config.toml
n_layer = 9
d_model = 384
n_head = 6
n_kv_head = 2
head_dim = 64
d_mlp = 768
vocab_size = 2048
activation = "swiglu"
norm = "rmsnorm"
norm_place = "pre"
norm_eps = 1e-05
positions = "learned+rope"
rope_base = 10000.0
rope_fraction = 1.0
qk_norm = false
attn_scale = 0.125
bias = "qkv"
tie_embeddings = true
parallel_block = false
extras = ["capped logits"]
init = "uniform"
init_std_qkv = 0.0412
init_std_o = 0.00971
init_std_up = 0.0412
init_std_down = 0.00971
optimizer = "adamw"
lr = 0.000629
beta1 = 0.9
beta2 = 0.99
weight_decay = 0.098
lr_head = 0.00671
grad_clip = 1.0
warmup_steps = 334
schedule = "wsd"
decay_fraction = 0.884
decay_shape = "linear"
final_lr_fraction = 0.0
batch_tokens = [16384, 32768, 49152]
seq_len = 1024
doc_mask = true
train_tokens = 364600000
steps = 11747
dataset = "wikipedia_en"
Each number is 128 + 32 x the weight over its row's rms, rounded and kept within 0 to 255. Layers, rows and columns count from 0. The size above them is the row's rms in percent of the matrix's.

# layer 2 attention output, 384x384, rms 0.0427, rows 0-137, columns 288-335
size [ 98  92  96  89  95  98 108 102  99 101  99  85  85  85  87 104 105 102  93  88  97 130  96 101  90  92  96 106  97  90 103  87 105  96 106  91 102 178  94  98  96 114  96  95  97  98 107 105  91  97 104  96 102 109 100 103  88  82  83 108  95  94  90  92  94 102 102 100  95 105  94 103  97 114  99  93  99 109  98  97 113 103  83 101  92 101  93 108  88  98  94  91  99  91 101  97 147  91 108 111 104  84 108  82 100  84 101  91 113 105 109  85  95  97  89 102 116  90 106  91 104  98  96 111  90 100 112  85  92  93  93  96 113  95  97  88 103 101]
[[116 170 181 100 147  98 147 111 168  71 137 115 113 100 161 108  88  95 152  92  58 153  81  88 129  80 126 170  99 116 165 105 145 178 183 127  82  79 116  91 140 127 183 163 107 149 175 132]
 [ 89  66 104 169 125 140 141 174 169 140 140 139 135 151 104 117 175  86 137 182 133 146 111 116 102 132 126 112 116 134 127 150 154  98 112 152 123 110 132 118 129 138 158  82  92 177 116 101]
 [132 143 153 151  93 141 117 167 143 112 144 142 125 168 166 127 183 111 128 134 114 145 129 119 132  89 137 131 110 144 100 131 172 168 161 147  92  74 202 107 150 146 146 145 144 127 137 113]
 [108 129 135  79 134 100 148 105 125 127  99  96 166  83 143 101 161 154 124 118 142 140 164 117 163 170 117 110 161 151 144 118 147  63  89 129  91 128 118 134 157 110  95 118  99 163 131 177]
 [177 128 158 119  85 132 182  61 149 161 117 136 115 178 108 117 123 209 134 136 160 143 165 164 123 147  99 104 204 137 171 101  85 139 140 157 145 152  83 126  83 126  89 118 152  76 195 134]
 [106  86 121 123 124 127 157 144 133 121  99 113 116 103 218 109 105 149 115  73  92 160 134  93 193 118 126 153 122 145 139  62 145 137 144 117 171 116 127  62 128 149 124 100 182  89 139 120]
 [ 71  78 131  93 123 111 133 138  70 137  77 135  65  96 102  86 118 120 115 153  93 181 146  87 217 126 103 167  72 135  93 167 122  96 147 175 167 109 107 189 146 116 139 143 152 123 145 144]
 [109 113 112 180 111 103 104 149 109 108 129  87 163 143 201 119 193 162 149 123  93 121 141 100 145 110 165 121 152 101 213  89  97 134 104  72 112 185 143 158 121  62 120 109 156 101  74 177]
 [164 103 130 168 101 121 103 111 113 152  70 178 185 120 170 140 119 105  69 134 125  69 102 113 139 144 188 100 188 101 101 137 168  86 121 130 114 142 112 131 166  57 116 149  73 103 118 151]
 [132  60 137 143  96 118 104 144 122 156  65 242 143 115 114 162 141 103 123 130 128 123  79 139 140 138 154 161  63 113  82 141 151 136 133 108  77  85 147 120 150 173 153 147 122 173 181  74]
 [ 88 126 130  85 169  75 168 130 128 142 114 145 107 104 139  86  97 182 116 153 118 162 105 105 135 134 146 110  69 132 139 152  94 105 133  99 142 112 116 169 127 150 102 169 154 102  92 127]
 [ 92 121 150 134 141 165 144 119  81 105 130 154 127 104 189 159 160  41 164  84 119 159  76  65 138 138 136 154 143 108 121 166 132 160 129 192 128 108 129 108 149 128  93 151 118 193 177  96]
 [127  81 102 137 123  96 163 120  98 119  88 177 173 153 144 146 124 107 104 153 117 138  82 103 137 173 185  78 174 135 130 110 122 132 113  81  94 155 130 156 134 132 102 187  76 154 126  88]
 [115 171 148 103 127  90 161 125 138 125  88 152  88 159  64  79 111 198 143 163 159 134 106 120 104 141 180  95 169 139 100 141 122 132 138 151 126 140 132 110 111 183 161  92 106 107  89 117]
 [ 77 113  81 120 164  92 133 100 139  96 142 115 105  99 156 103  86 131 157  91 105 171  79 107 150 102 152 105 165 123  90 127  97  80  29 121 160 190  80 129  76 124  69  73  85 119 107 159]
 [125  95 107 104 126 109 153 119 163 166  84  83 128 133 110 109  84 201 169 143 140 142  93 119 134 137 128  84 154  81 145 119 182 126  63 112 141 166 111  32  89  98 128 126 102 192 145 169]
 [129 165  91 135 116 166 142  53 119 146  70 130 130 110 103 171  98 133  85  91 117  68 115 153 151 119 184  69 148 150 162 149 139  93  91 132 160 150 120  52 119  79 118  99 126 109 122 192]
 [135 135 107 100 153 115  87 176 118 161 116  91 118  86 157 105  77 159 119 140 123 143 166  90 145 121 167 136  81  93 133  96  27 116 160 132 154 212 133 146 131 104 116 122 127 119 158 125]
 [ 87 161 109 134 161  94 108 157 129  75 133 174 147  93 115  93 124  56 133 160 153  66 116 100  64 117 138 106 130 108  81 136 125 103 136 129 134 116 102  99  58 120  94 140 145 117  81 159]
 [124 129 114 105  83 163 163 116 133 152  87 202 153 161  94 176 159 118 155 103 136 115 133 138  86 172 143 129 103 143 134 175 149 117 164 127 100  92 156 139 147 101 104 127 138 108 151 143]
 [113 144 104 131 131 149 130 141 123 155 157 149 106 140  66 154 135  98  95 165 174 112 164 152 144 108 134 118 159 135  92 170 191 158 176 153 129  59 151 129 135 144 185 132 172 156 155  93]
 [124 202 154 113 135 137 167 127 171 119 119 159 117 103 134 148 152 124 140 139 193 119 126 110  79 117 144 170 137 188 127 164 122 101 123 147  67 148 143 123 133 145  70  99  73  69 176  88]
 [120 126 149 145 133 155 118 124  79 162  84 111 119 136 123 100 143 171 130 106  86 108 166 138 154 128 165 132 147 111 115 129 132 178 145  74 103  95 154 148 125 100 174 142 202 107 109 140]
 [160  82  93 139  76 167 146 141  99 144  83 100  52 157  39 130 139 197  97 109 145  97 171 160 132 158 112 139 138 117  98 156 135 100 124 167 124 128 154 149 136 113 114 133  73  92 176  77]
 [142  69 130 150  85  92 129 105 107 112  84 137 154 123 119 121 174 132  77 125 105 117  94 113 134 161 143 113 143 144 120  84 160 119 138 160 171 152  82 169 125 168 142 128 117 182 105 166]
 [166 141  58 129  96  95 115 125 141  93 123  86  79 120 117 124 141 148 110 121 127 148 113 118 142  98  89 142 133 141 162 148 136 118  86 128 131 152 166 111 129 121  97 159  98 179  99 147]
 [127 111 131  86 134 171 105 142  76 155 109  99 141 204  93 135  87 167 127  85  69 153 162 169 150 136 111 136 121 117 128 169 125 160 120 120 169 162 123 138  80  87 123 129 121 154  95 157]
 [182 127  46  75 107 114 125 152 124 133 177  77  71 145  80 108  89 201 122 145 164 165 206 203 104 172 146 123 116 151 135 129 156 121 100 171 143 160 128 126 104  92  79  81 119  83 143 176]
 [ 95  98 107 124 184 137 104 152  85 122  94 133  69  81 143 135 105 125 136 128 130 164 106 155 177 156 160  93 103 117  89 112  81 101 162 121  98 128 138 159 129 140 204 120 167 105 123 141]
 [120 109  83 136 186  84 125 140  75  62 154 104 148 147 116 145 126 152  89 170 119 159 151 144 149 109 201  47 166 121 167 141 110 112 141 117 152 163 181  81 147 108 161  85 118 117 136 170]
 [127 110 115 183 121 101 163 101 180 130 142 117 166 106 145 115 126 133 124 102 125 140 103 106 105  92  84  97 198 140 130 132 155  76 100  88 144  73 163 135 154 120 154 131 142 103 107 144]
 [149 131 153  88 103 188 101 120 135 131 101 118  91 151  20 112 196 144 176  80 126  97 166 215 109 166 130 172  96 107  91 106 128  97 107  67 119  88 164 181 114  68 151 200 114 127 167 115]
 [ 93  82  88 116  42 172 116 116 142 179 167  78 114 159  67 111 149 129 146 117  99  59 195 178 118 126 119 160 180 103 176 114 180 129 115 135  84  72 120 135 158 133 159 240 114 181 153 109]
 [109 139 151 137 169  94 107 119  97 151 127 129 135  78  88 114 144 116 144 154 127 114 131 170  94 150 138 144 115  79 129  90 161 126 128 137 167 176 145 149 156 115 126 138 129  79  83 108]
 [106 151 162 182 133 131 108 104 127 131 108 149 145 127 122 135 139 149 105 128 148 105 105 142 116 133 170 114 118 133 174 100 121  82  97 145 202 216  78  60  66 109  52 107 148  95 108 178]
 [137 144  61 186 108  95 102 136  96  76 133  74 158 183 121 135 152 176  88 155 117  89 131 171 128 147 140  47 137 116 159 102 161 136 132 130 155 166 110 116 140  74  90 108 175  95 115 170]
 [104 120 120 143 151 163 133 155 146  90 138 135 127 101 150 137 171  96 144  98  89 145  89  82 114 107  97  93 112 131 134 125 162 104  77  87 139 178  88  89 134 104 115  75  93 134 180 132]
 [186 147 171 124 105 141 173 104 128 116  85 151 111 184 105 101 130 174 126  94 121 106 129 162 155 142 100 101 103 162 152 128 110  80 103 145 130 162 120  88 111 137 105  98 113 123 190 186]
 [120 169  80 144 208 102 115 155 113 128 131 117 129  66 148 168  82 151 100 162 200  97 131 144 101 129 185 106 133 133 111 116 174 111 106 118 101 189  94 111 119 120 167  73  94 178  85 134]
 [114 148 165 124 122 109 168 107 151  88  81 112  91 140 139  77 143 123 171  95  83 136  92 112 125 118  92 131 138 144 102 106  92 156 181 144 157  62 132 143 100 158 199 160 201 139 163 122]
 [168  91 161  97  53 174 113  84 158 119  80  98 102 167 109 122  90 163 149  95 102 107 122 182 188 180 106 148 112 125 172 122 141 180 198 106 117 158 117 163 179 125 142 122 159 104  65 119]
 [176 161 187  47 139  68 162 200  94 157  96 143 105 176 131 104 137 153 154 160  91 163 105 108 142 133 115 112 117 123  95 159 175 116 158  80  82 162  92 105 153 189 123  80 131 170 121 123]
 [172 111 110 113 153  90 104 169  86 101 118 107 145 118 165 100 151 134 112 124  96 141 161 138 186 108  88 114  71 139 149 108 133 120 118 153 154  97 166  81 125 103 160 119 150 151 148 184]
 [198 149 123 145 183 126 104 154 158  95 204 129 180 183 134 126  57 178 138 162 169 149 167 148 145 120 101  89 127 115 110 158 109 138 109 151 121 143 130 178 117 122  62 167 145 137 126 135]
 [129  98 167 129  43 136  81 141 107 161  86  87 125 168 144 131 166 144 128  88  58 125 124 137 162 159 126 204 102  85 148 111 120 118 149  67 111 143  67 128 181 120  78 107 123 108 139  94]
 [144 196  60  94 142 125 137 132  98 100 143 141 155 106 164 145  96 114 170 100 139 120 136  85 117 119  76 127 135 124  97 171 135 157  73 164 124 129 137 135 134 111 168 171 100 155 137 125]
 [ 81 123 134 138 158  97 103 163 145 208 114 156 176 140 128 175 109 152  71 154 176 105 148 157  78 147 132 119 149 104 113 146 133 114 110 127 134 175 152 144 113  94 145 148  96 116 181 122]
 [147 159 170 146 126 167 144 168 140 110 146 185 159 123 123 165 123 130 117 137 170  99 160 150 109 149 130 135 108 147 163 147 180 142 162 126 143 115  77 124 157 132 112  86  59 127 122 107]
 [153  73 126 128 118 160 109  97  83 105 162  98 195 143 163 105 138 135 128 107  57 145 122 107 164 109 112 144 123 122 126 116 190  97  86 125 120  67 140 113  91  67  72 188 130 122 140 120]
 [ 42 152 150 179 139 133 123 144 187 184 124 171 128 115 120 158 126  64 132 136 199 108 109 143  89 117 161 155 207 136 107 111 147 140 129 150 138  96 173 129 134 120 222  99 136 150 113 150]
 [147 163 135 118 163  53 150 143 169 145 109 116 164  56 164 127 117 158 115 148 101  79 123 119 148 141 107 120  94 148 118  82 136 124 123 127 106 126 128 142 169  98 156 159  78 124 142  89]
 [128 135 112 152 191 110 155 103  46  97 158 126  93 157 124 110 105 156 109 134 155 164 138 106 141 134 112 116 134 136 138 160  73 136 162 113  96 110  65 149 163 157 112 128 195 125 159 134]
 [137 100 164  94 108 100 114 136 116 101  81 132 141 102 110  98 153 137  87 167 128 106 127 133 120 153 138 132 103 107  93 109 166  93  68 101  69 180 106 146 119 105 105  92  34 140 109 119]
 [141 128 157 144 126 100 147 113 176 143 106 188  79 108 151 169  96  88  69 129 150 111  77 149 160 106 128 145  72 141 106 109 125 159 180  89 172 125 101 109 187 206 175  93 177 146  90 167]
 [138 133  92 151 149  57 127 132 121  83 112 111 110 117 126  83 139 136  86 116 118 143 110  98 151 152 149  68 113 168 131 127 118 106 128 149 147 147 139 159 134 184 113 143 154  68 149 138]
 [114 161 105  92 128 104 135 143 179 155 207 109  89 121 130 189 165 166 135 168 179 130 150 172  61 114 162 129 142 154 150 108 147 155 138 138 160 123 166 102 149 104 174 108 102 140 101 121]
 [150 141 100 112  92 122 132 156 125 108 127 101 128 159  96 133 128  97 128 168 124 164 140 105 148 127 126 120 189 117 140 154 102 122 110  88 129 141  99 141 186 126 156 150 158 133 120 138]
 [131 180 181 103 125 104 150 128 148 109  81 144 112 114 133 155 177 119 113 175 119 187  82 103 107 140 146 102 138 143 139 116 134 131 114 151 117 172 165  91  92  88  95 152  87 109 120  58]
 [175 127  80 128 110 139 119 145  89 145  78 107 110 102 114 146  70 180 139 125 172  76 168 134 118  98 155 125  90 138 173 157  92  87  57 156 112 170 136  93 125 132  98 155 125  81 174 133]
 [157 139 136  86 115 131 159  89 173 115 109 178 134 101 110 193 160 127 143 158 159 113 116 119 141 141 113 100 129 154 110 127 127 107  86 175 120 120 138 105 101 115 137 151 119 148 168 127]
 [116 118 109 131 112 169 102 149  69 105  73  36 113 160  93  71 100 151 152 104  75 178 157 173 165 164 167  93 118  98 110 130  94 140 115 147 157 164 120 104 133 130 125 114 117 169 141  99]
 [137 173 139 113 133 177 108 155 165  79 164 131 151 174 138 102 117 135 211  72 159 121 129 120 140  65 122 132 116 113 122 147 162  85 124 132 116 130  57 167 121 211 123 101 124 155 117 129]
 [147 152 169 141 160  83 139 115 112 110 110 118 131 131 130  95  76 100 128 142 147 136 118 108 122 122  98 156 135 124 157  91  86 114 123 157 102  99 178 224 119 126  94 166 168  58 155  76]
 [132 121  86 159  83 160 116 156 155 164 130 134 125 113 132 169 128  78  71 163 169 106 126 144 130 143 144 201  85 149 155 106 132 176 154 103 160 100 118 130 110 142 180 128 139 131 123 124]
 [144 118 141 135 133 103 154 126 144 142 120 134 126  86 173 144 152 114 148 133 148 161 102  87 188 103 100 128 110 136  97 103 131 179 164  88 131  85 112 171 159 152 154 107 158 122 130 154]
 [125 142 157 137 137  85 126 147 154 129 136 135 108 142 151 119  45 162 109 111 136 158 139 123 143 116 133 140  79 137 154 115 154 141 140  89 104  68 133 123 155 128 164 136 132 148 115 112]
 [127 155 150 143 179  98 131 129 166 144 160 134 189 118 129 122 141  76 159 115 147  73  80 119 108 120  67 162 130 112  64  77 146  65  43  89 102 166 113 163 107 109  69 191 105 161 153  94]
 [130 150 130 181 135  70 142 109 115  60 104 170 111 107 174 104 161  83 115 105 134 100  79  93 121 133 131 103 131 132 109  85 171  87  95 130 189 104 105 114 135 127 107 106 166 129 166 142]
 [172 136 110  73 122 131 131 114 190 111 101  46 158  76 142 100 111 182 118  99 132 114 193 157 127 119  93 135 114 140 138 109  82 112  57 114 123 145 111 170 145 120 125 184 109 112 170 115]
 [141 118 164 191 127 132 154  98 134  90 144 132 190 125 155 138 139 151  76 117 118 134 125  72 142 143 120 117 142 138 149 140  81 105 102 163 111 144 148 154 109 121 120 126 108  26 164 148]
 [126 135  92 146 125 131 147 140 104  93 147 116  93 213  81 102 110 108 125 142 164 126 103 119 102 100 129 150 146 123 156 157 154  99  92 119 131 121  72 117 117 183 123  89 125 169 122 132]
 [ 89 158  92 106 162  63 124 157 118  86 123 164 129 121 107 136 177 123 118 179 130  67  96 130 144 150 159  80 111 122  99 136 134  83  87 157 115 141 184 105  43  74  96 106 172 155 178  93]
 [112 131  81  88 177 121 147 182  85 107 145 153 151 138 130  78  71 110 166 102 106 130 183  97 175 156  76  86 165 110  56 145 104 148 139 141 122 154 109 131 125 143 172 142 140 188 126 115]
 [109 149 132 108 179 153 132 157 132  85 143 153 169  97 176 141  70 104 152 105 151 130 174 115 117  83 110 149 117 130 109 155 138 121 161 105 135  75  89 165 169 132  98  97 133 125 107 162]
 [114 180 102 108 138 108 140 162  83  57  75 113 106 105 130  53 129  98 134  84 106  96 150  89  89 112 155 149 120 149 124 147 142 140  95  99 115  86  86 161 149 141 169 160 114 192  93 145]
 [135 182 140 150 147 181 108 173 134  67  92 121 104 148 124  93  77  93 136 101 165  74 104  98 118  85  75 121  81 157 110 138 119 163 102 109 108 190 108  31 165 143 144  80  87 142 147 123]
 [147 147 156 177 106 134 138 136 159 133 143 177 159 151 184 107 123  83 115 105 124  91 144 138 120  55  79 175 116 154  89 109  89 133 108 155 110 135 124 112  85 166 128 134 122 124 119 149]
 [129 154 177 102 135 120 140  90 114 121 113 141 146  67 126 119 112 138 111 147 130 129  90 129 146 154 126 186 141 117 156  46 164 142 174 142 139  80 158  74 139 112 180 143 182 147 141  47]
 [ 70 123 164 120 129 141 160 111 108  77 161 137 130 120 180 114 124  69 158 100 107 171  98  92 156  96 128 155 121 147 110 120 173  94 128 121 109  96  75 124 148 175  91  93 133 175 146 160]
 [ 91  37  47 111  88 138 115 115 100 190 143 131  89 160  98 163 106 110 147 153 146 175 140 184 167 150 155 128 107 134 167 180 111 155 146 156 112  83 159 124 208 104 122 140 111 168 154 177]
 [123 134 129 121 134 101 190 155 119 108 121 159 132 192 104 141 117 159 109 162 134 132 125 137 148 124 106  88 128 163  85 158 114 123 108 155 109 143 105  91  91 135 104  63  58 151 152 155]
 [ 55 127  98 135  61 111 155 161 112 151 113  99  50 140 119  95 185  56 116 102  83 191 170 122 139 122  96 202 108 144 131 124  75 136 163 144 105  70 185 161 141 147 166 145 181 102 106 115]
 [163 134 116 118 113 156 143 146 220 205 144 157 154  83 126 162 115  65 143 138 124 131 129 129 167 143 106 162  49 148 138 148 103  95 114 125 109 118 117 130 185 165 135 118  75 166  97 144]
 [ 90 160 113  98 132 168 120 157  32 145 118 120 172 151 129 134 144 180 139 157 156 171 198 121 112 157 136 116 170 121 202 189 118 127 165 215 165 155 133 129 104 115  94 127 166  77 119 129]
 [167 118 122  87 121 120 134 134  95 119 126  99  66 149  79 103 110 163 175 165 145 147 124 150 131 145 125  91 128 153 145 117 127 183 156 118 138 129  71 133 180 135 120 147 162 129 111 126]
 [126 118 176  66  89 135 134 145 128 152 148  88 114 124 102 105 127 186 101 113 115 171 133 147 160 157 105 174 138 123 126 120 172  93 140 126 110 118  84 140 151 143 107 151 146 138 158 135]
 [149  83  88 136  71 104  60 116 164 123 106 144 157 122 125 145 176  84  81 119 150 112 115 149 149 123 157 113 137 109 159 118 107 138 143 170 165 120 140 125 115 145 147 185 161 131 139  84]
 [113 170 136 107 156 131 123 126 113 135 155 133 158 127 181 106 133 122 136  96 132 114 174 100  75 108 132 125 127 146 141 140 150  84  84 100 145 111 110  85 126 114 146 107 144  87 119 102]
 [ 60 146 149  87 140 126 135 162  86 120 111 152 147 131 151  96 118 130 125 135 126 163 130  70 115 133  77 131 121 143 127 146 137 146 160 125  35 106 113 181 165 181 149 136  74 124  67  54]
 [179 105  68 113 114 199  98 143 148 102 162  90  92 141  86 154 172 111 162  98 106 125 164 165  69  91 130 136 110 135 137 107 138 123 142 108 127 125  97 169 153 151 151 145 118 122  93 119]
 [118 100  98 138  92 125 105 133  69  85 135 120 115 173  88 102  63 149 131  70 120 142 156 155 127 122  62 126 124 129 139 136  86 160 150 141 139 148 107  74 138 138 146 138 157 134 166 108]
 [134  85  87  54 139  84 149 130 159 142 140 120 128 110  65 164 173 117 155 207 144 157 125 143 141 143 160 124 141 162 102 200 164  98 105 122 121 108 128 122 119 161 188 147 126 190 143  69]
 [135  75 134 121 140 131 108 133 167 156 118 107  60 145 105 132 134 140 152  80 136 161 152 136 152  95 111 132 111 114 109 138  89  76  70  95  60 187 108 159  96 115  68 155  75 109 147 121]
 [145  91  83 224 126 141  81 163 110 140 138 112 127 124 111 148 147 102 148 141 145 114 106 135 101 119 139 135 151 102 141 100 142 136 139 114 159 135 115 117 114 121 123  77 159 136 170 137]
 [130 140 180 124 141 106  83 160 143 135 124  88 108  98 132 118  75  99 105 169 135 140 142 133 193  96  95 127 137 115  81 105 100 152 125  97 117 129 137 131 119 122 141 110 131 127 127 138]
 [162 166 204  80 121 134 125 141 134  58 109 112 134 136 146  79 137  91 176  71  81 120  86  98 128 122 106 172 140 149 150  95 180 108 102 147 161  89  93 123 107 142  94 192 143 137  62 182]
 [134 135 127 115 138 184 163 122 142 133 186 128 130 184 143 140 129 148 148 115 121 132 165 159 135  90  98 106 111 191 123 180 127 117 170 122 113 106 123 124 128 172 132 101 126  93 116 149]
 [ 76 127 125 176 124 111 119 127 139 156 110 147 112  92 207 115 140  47 116 104 127 128 108 140 157 103 137 163 128 126 112 118 137 167 128 119 124 145  76  65 162 171 122 122 123 162 162 127]
 [ 99 131 140 177  75 114  92 121 189 137 163 134 134 132 149 144 161 125 112 149 166 131 160 143  91  67 117 110 120  92 190 162 107 128 131  71  74 153 154  78 111 121 124 101 114 130 109 117]
 [135 142  93 121 116  82 140 138 156 138 113 142 121 123 128  72 123 156 137 116  85 125 125 135 115  99  99 177 103 148 163  71 134  90  70 110 161 113 132  69 135 119  98 154 105 148 137 102]
 [ 82 130 149 144 124 123 139  87 135 146 154 116  89 131 104 165  92 110 113 123 168  89 134 122 106 148 103 160 164 111   2 100 128 120 152 122 132 102  87 155 141 144 180 195 149 138 125 126]
 [ 76 116  76 180 110 167 115  87 177 143  91 117  72 107 113 157 135 122 137 103 166 129 114 131  62 127 108 139 190 105  99 126  44 127  77 172 103 177 154 175 132 177 159  98 121 123 120  43]
 [ 95 149 164  61 176  93 146 117 120 133 142 129 154  78 109 134 139 149 121 159 163 143 114 110 129 175 166 141 158 160  91 108 161 115 129 128 109 108 156 157 133 113 123 130  87 115  82 124]
 [114 104 142 124 114 170 140 127 177  63 149 102 104 145  59 147 110  67 144 101 140 163 142 186 180 100  93 122 141  90 123 152 121 151 154  99 115 141 132  91  53 111 156 111  97 106 178 112]
 [136  90 113 155  88 179 114 124 146 188 100 137 195 145 143 199 132 100 102 170 147 111 147 166 101 166 150 139 103 136 172 134 147 122 138 168 161 133 152 147 124 121 111 221 120 129 155 109]
 [113 116 115 109  89 128 117 168  55 128 104  89  95 140  81  85 118 161 109 140 132 151 188 187 134 119 165 139 114 105 151 115 189 199 180 153 150 113 118 124 147 113 172 120 127 154  95 100]
 [ 89 130 144 144 137 109 144 119 181 140 160 123 148 101 155 126 142 107 138 112  73  74  92  98 132  93 145 122 141 150 141  72 139 109 132 134 149 133 112 161  99 147 148 145 116 110  24 104]
 [ 87 102 115 154 119 170 120  90 116  99 131 112  89 123 105 169 149  98 107  81 100 119 151 143 179 121 116 132  84 123 109 157 126 146 166 143  90  75 155 134 192 159 136  99 101 152 150 134]
 [ 87 106 133 125 127 113 194  68  80 163  89 140  71 167  95  99 124 136 104 119 128 140 101 141 149 159 152  92 126 132 158 159 110 106  99 152 117 154 119 123 102 147 145 150 156 136 113 135]
 [168 148 131 110 165  77 126 159 134  90 128 125  98 104 162 104 131 122 145 118 147 149 154 105 156 113  99  90 110 132 101  97 125  87 104 129  99 160  86 134 127 146  96  95 124 193  94 132]
 [139 146 145 107 146 153 126 177 115 101 126 153 118  95 144 137 167 128 123 191 145 114 123 108  91  95 170 107 155 118 121 136  92 161 183 132 177 152 178 157 125 113 128 117 110  84 135 127]
 [ 92 229 118 137 184 107 144 153 115  78 122 149 149 164 123 137  67 128 118 124 144 122  94  98  91 130 175 107 124 163 110 176 136  95 115 146 104 144 144 152 137 152 113 115  68 173  98 131]
 [179 132 117 120 132 177  90 169 124 145 119 159 152  44  97 158 134 124 130 115 146 128 142 155 102 112 107 196 139 111  73 167 172 145 151 156 147 109 186 169  91  81  90 156 140  83  65 169]
 [104 131 134 150 167  71 184 104 121 154 141 130 147 113 167 122 132 105 144  95 123 168 106  83 103 107 136 145 134 158 120 134 134 120  76 122  60 117 120 143 133 136  75 187  65 121 163  83]
 [ 87  88 104 198 137  89 130 134 121 149 156 150 191 127 159 121 178 158 108 125  77  87 110  86 141 139 115 108 147 149 138 113 181 144 128 117 138 157  93  78  63 142 128  40 121 117 114 167]
 [157 158 133 166 185 117 131 119 104  55 121 131 134  97 118 116 140 132 113 164 139 119 108 105 122 132 160 130 154 115 111 104 124  97 117 120 115 150 155 169  91 123  74 165 133  92 208 180]
 [101 130  98 131 109 114 105 146 133  97 141 102 101 150 139 148 139 102 143 121 107  77 150 146 126 107 120 123 129 145 125 113 138 186 144 165 175  86 130  68 145 159 154 103 115 169 106 136]
 [116 145 143 158 111 142 139 147 119 155 156 128 127 140 116 115 186 128 188 150 120  79 119 140 136  86 123 135 150  83 117 116 103 165 154 130  85 118 162  81  97 159 181 120  60 120 162  96]
 [132 116 160  90 116 100 115  92  74 111 138 108 124 171  52 109  84 192 165 155 101 129  82 102 124 157  88 138 104 124 144 132 134 129 123  81 117 126 128  96 111 113 171 168 112 151 102  89]
 [113 109 138 178 121 157 120 164 152 157 136 102  69 123 123 164 129 144  74 183 173 163 130 149 126 118 187 115 155 107 156 145  85 133 116  99 111 144 132 105  92  97 134  84  82 118 123 104]
 [192 160 132  50 145 143 145 126 137 154 138 143 132 106 105 155  83 139 156 156 175 148 129 146 128 170 125 119 122 148  89 139 126 156 195 151 157 148  88  95 143 166 190  95 125 188  93 137]
 [126 127 106 124  88 112  91 137 136 137 102  93 125 164 118 138  81 169 111 114 107  84 168 170 164 155 138 104 141  97 177 134 136 117 103 169 197 138 113  86 124  84  87 115 115 141 149 207]
 [129  76 182 153 132  97 128 121 162 184 156 105 118 132 123 114 159 123 132 153 109 184  87 162 118 131 138 148 105 123 148  74 166 134 166 118 162 133 114  97 117 128 135  95 174 137 123 132]
 [138 163 113 113 111 205  83 134 148  97 120 117 139 141 111 160 208  96 163 109 119  94 141 158  79 115 146 131 160  90 134 159 158  96 103 111 119 117 106  85 125 109 120  96 131 148 179 127]
 [152 141 102 137 140 129 124 116 137 111 138 148 158 107 134 142  88 114 137 147 152 150  98 105  74  80  94 107 127 135 124 139 133 118 141  71  81  94 139 184 125 179  92 205 148 136  85 108]
 [133 119 195 138 163 116 134  67 118 190  66 165 151 115 129 116  81 135 167 138 143 123  57 103 141 137  62 115 140 102 123  57 200 145 119 152 109 125 115 147 124 109 106 114  87 145 148 112]
 [128 137 175  97  91 140 124  82 172 159 151 116  86 123 114 122 163 130 154 129 110 133 137 129 150 173 109 181  77 171 135 120 159 145 162 160 155  58 128 110 132 129 172 133 125 168 173 161]
 [122 145 113  86 116 173 147 157 133  94 173 111  88 131 126 153 135 118 156 133 147 152 136 158 106  79 104 129 123 114 156 182 126 171 183 174 168 172 111 110 158 157 146 155 129 149 189 136]
 [146 138 141 160 114 155 145 121 152  75 137 110 116 139 101 135 186 116 133  99  71 120 116 149 124  76 138 132 131 151 154 120 146 170 139 160 141 118 143 149 148 131 116 148  68 130 100 104]
 [217 142 122 114 178 142 140 185 101 174 120 137 134 143 145 111 105 156 126 147 144 165 125 139 138 121 157 143  71 126 172 180 114  88  95 198 151 159 105 123  86  97  97 109 137 149 140 160]
 [135 166 165  94 165 127 124 155 111 120 154  92  76 126  99 127  79 212 137 162 115 160 118  93  95 123  91  97 176 126  81 159 120 101 114 135 125 158 150 124  69  91  88  92 111  45  71 138]
 [194 141 135 162  92  97 105 176 198  58  59 145 163 108 163 106 211  48  62 121 140  84  85 129 115 134 139 140  98 114 128 115 124  91  66 129 137 172 116 115 120 111  75 116 126  76 157 147]
 [136 164 150 124 163 102 153 122  94  56  92 168 149 129 116  88 152 123 130 161 135 153  49  73  97 129 131 125 113 153 123 160 120  79  85 130 113 172 147 179 128 144  96 129 149 113 131 134]
 [115 158 107  92 143 121 159 113  97 105  73 130 166  46 120 128 155 129 134 104 126  95  98 113  92 191 173 113 139 150 134 109 116 184 113 122  98 130 106 127 163 133 126 147 126 157 185 101]
 [108  93 109 139 109 139 135  99 119 186  96 132 113 160 110  97 169 134 151 118 159 139 166 175 116 170 157 117 109 122 178 130 125 153 169 139 127  70 175 198 124  95 149 200  97 100 171  78]
 [161 159 130  77 170 137 169 146 121 101 134 136  77 164 140 128 108 156 175 103 139 197 105 110 101  84  97 145 117 136 111 178 120 141 130 124 111 172 111 115 123 147 119  82  98 144 108 140]
 [181 129  76 134 183  97 168 115 127  88 131 159 151 132 128  86  91 136 148 156 167 158  98  91 164  55 122  71 144 172 110 134 125 164  84 139 159  96 169  96  95 134 157 126 137 184 141 128]
 [115 149 148  92 155 162 109 169 129 184 123 105 140  90  90 173 117 147 139 223 148 155 131 122 163 154 110  64 143 123 105 121 135 147 154 166 196 179 112  89  80  98  76  81 117 100 119 137]]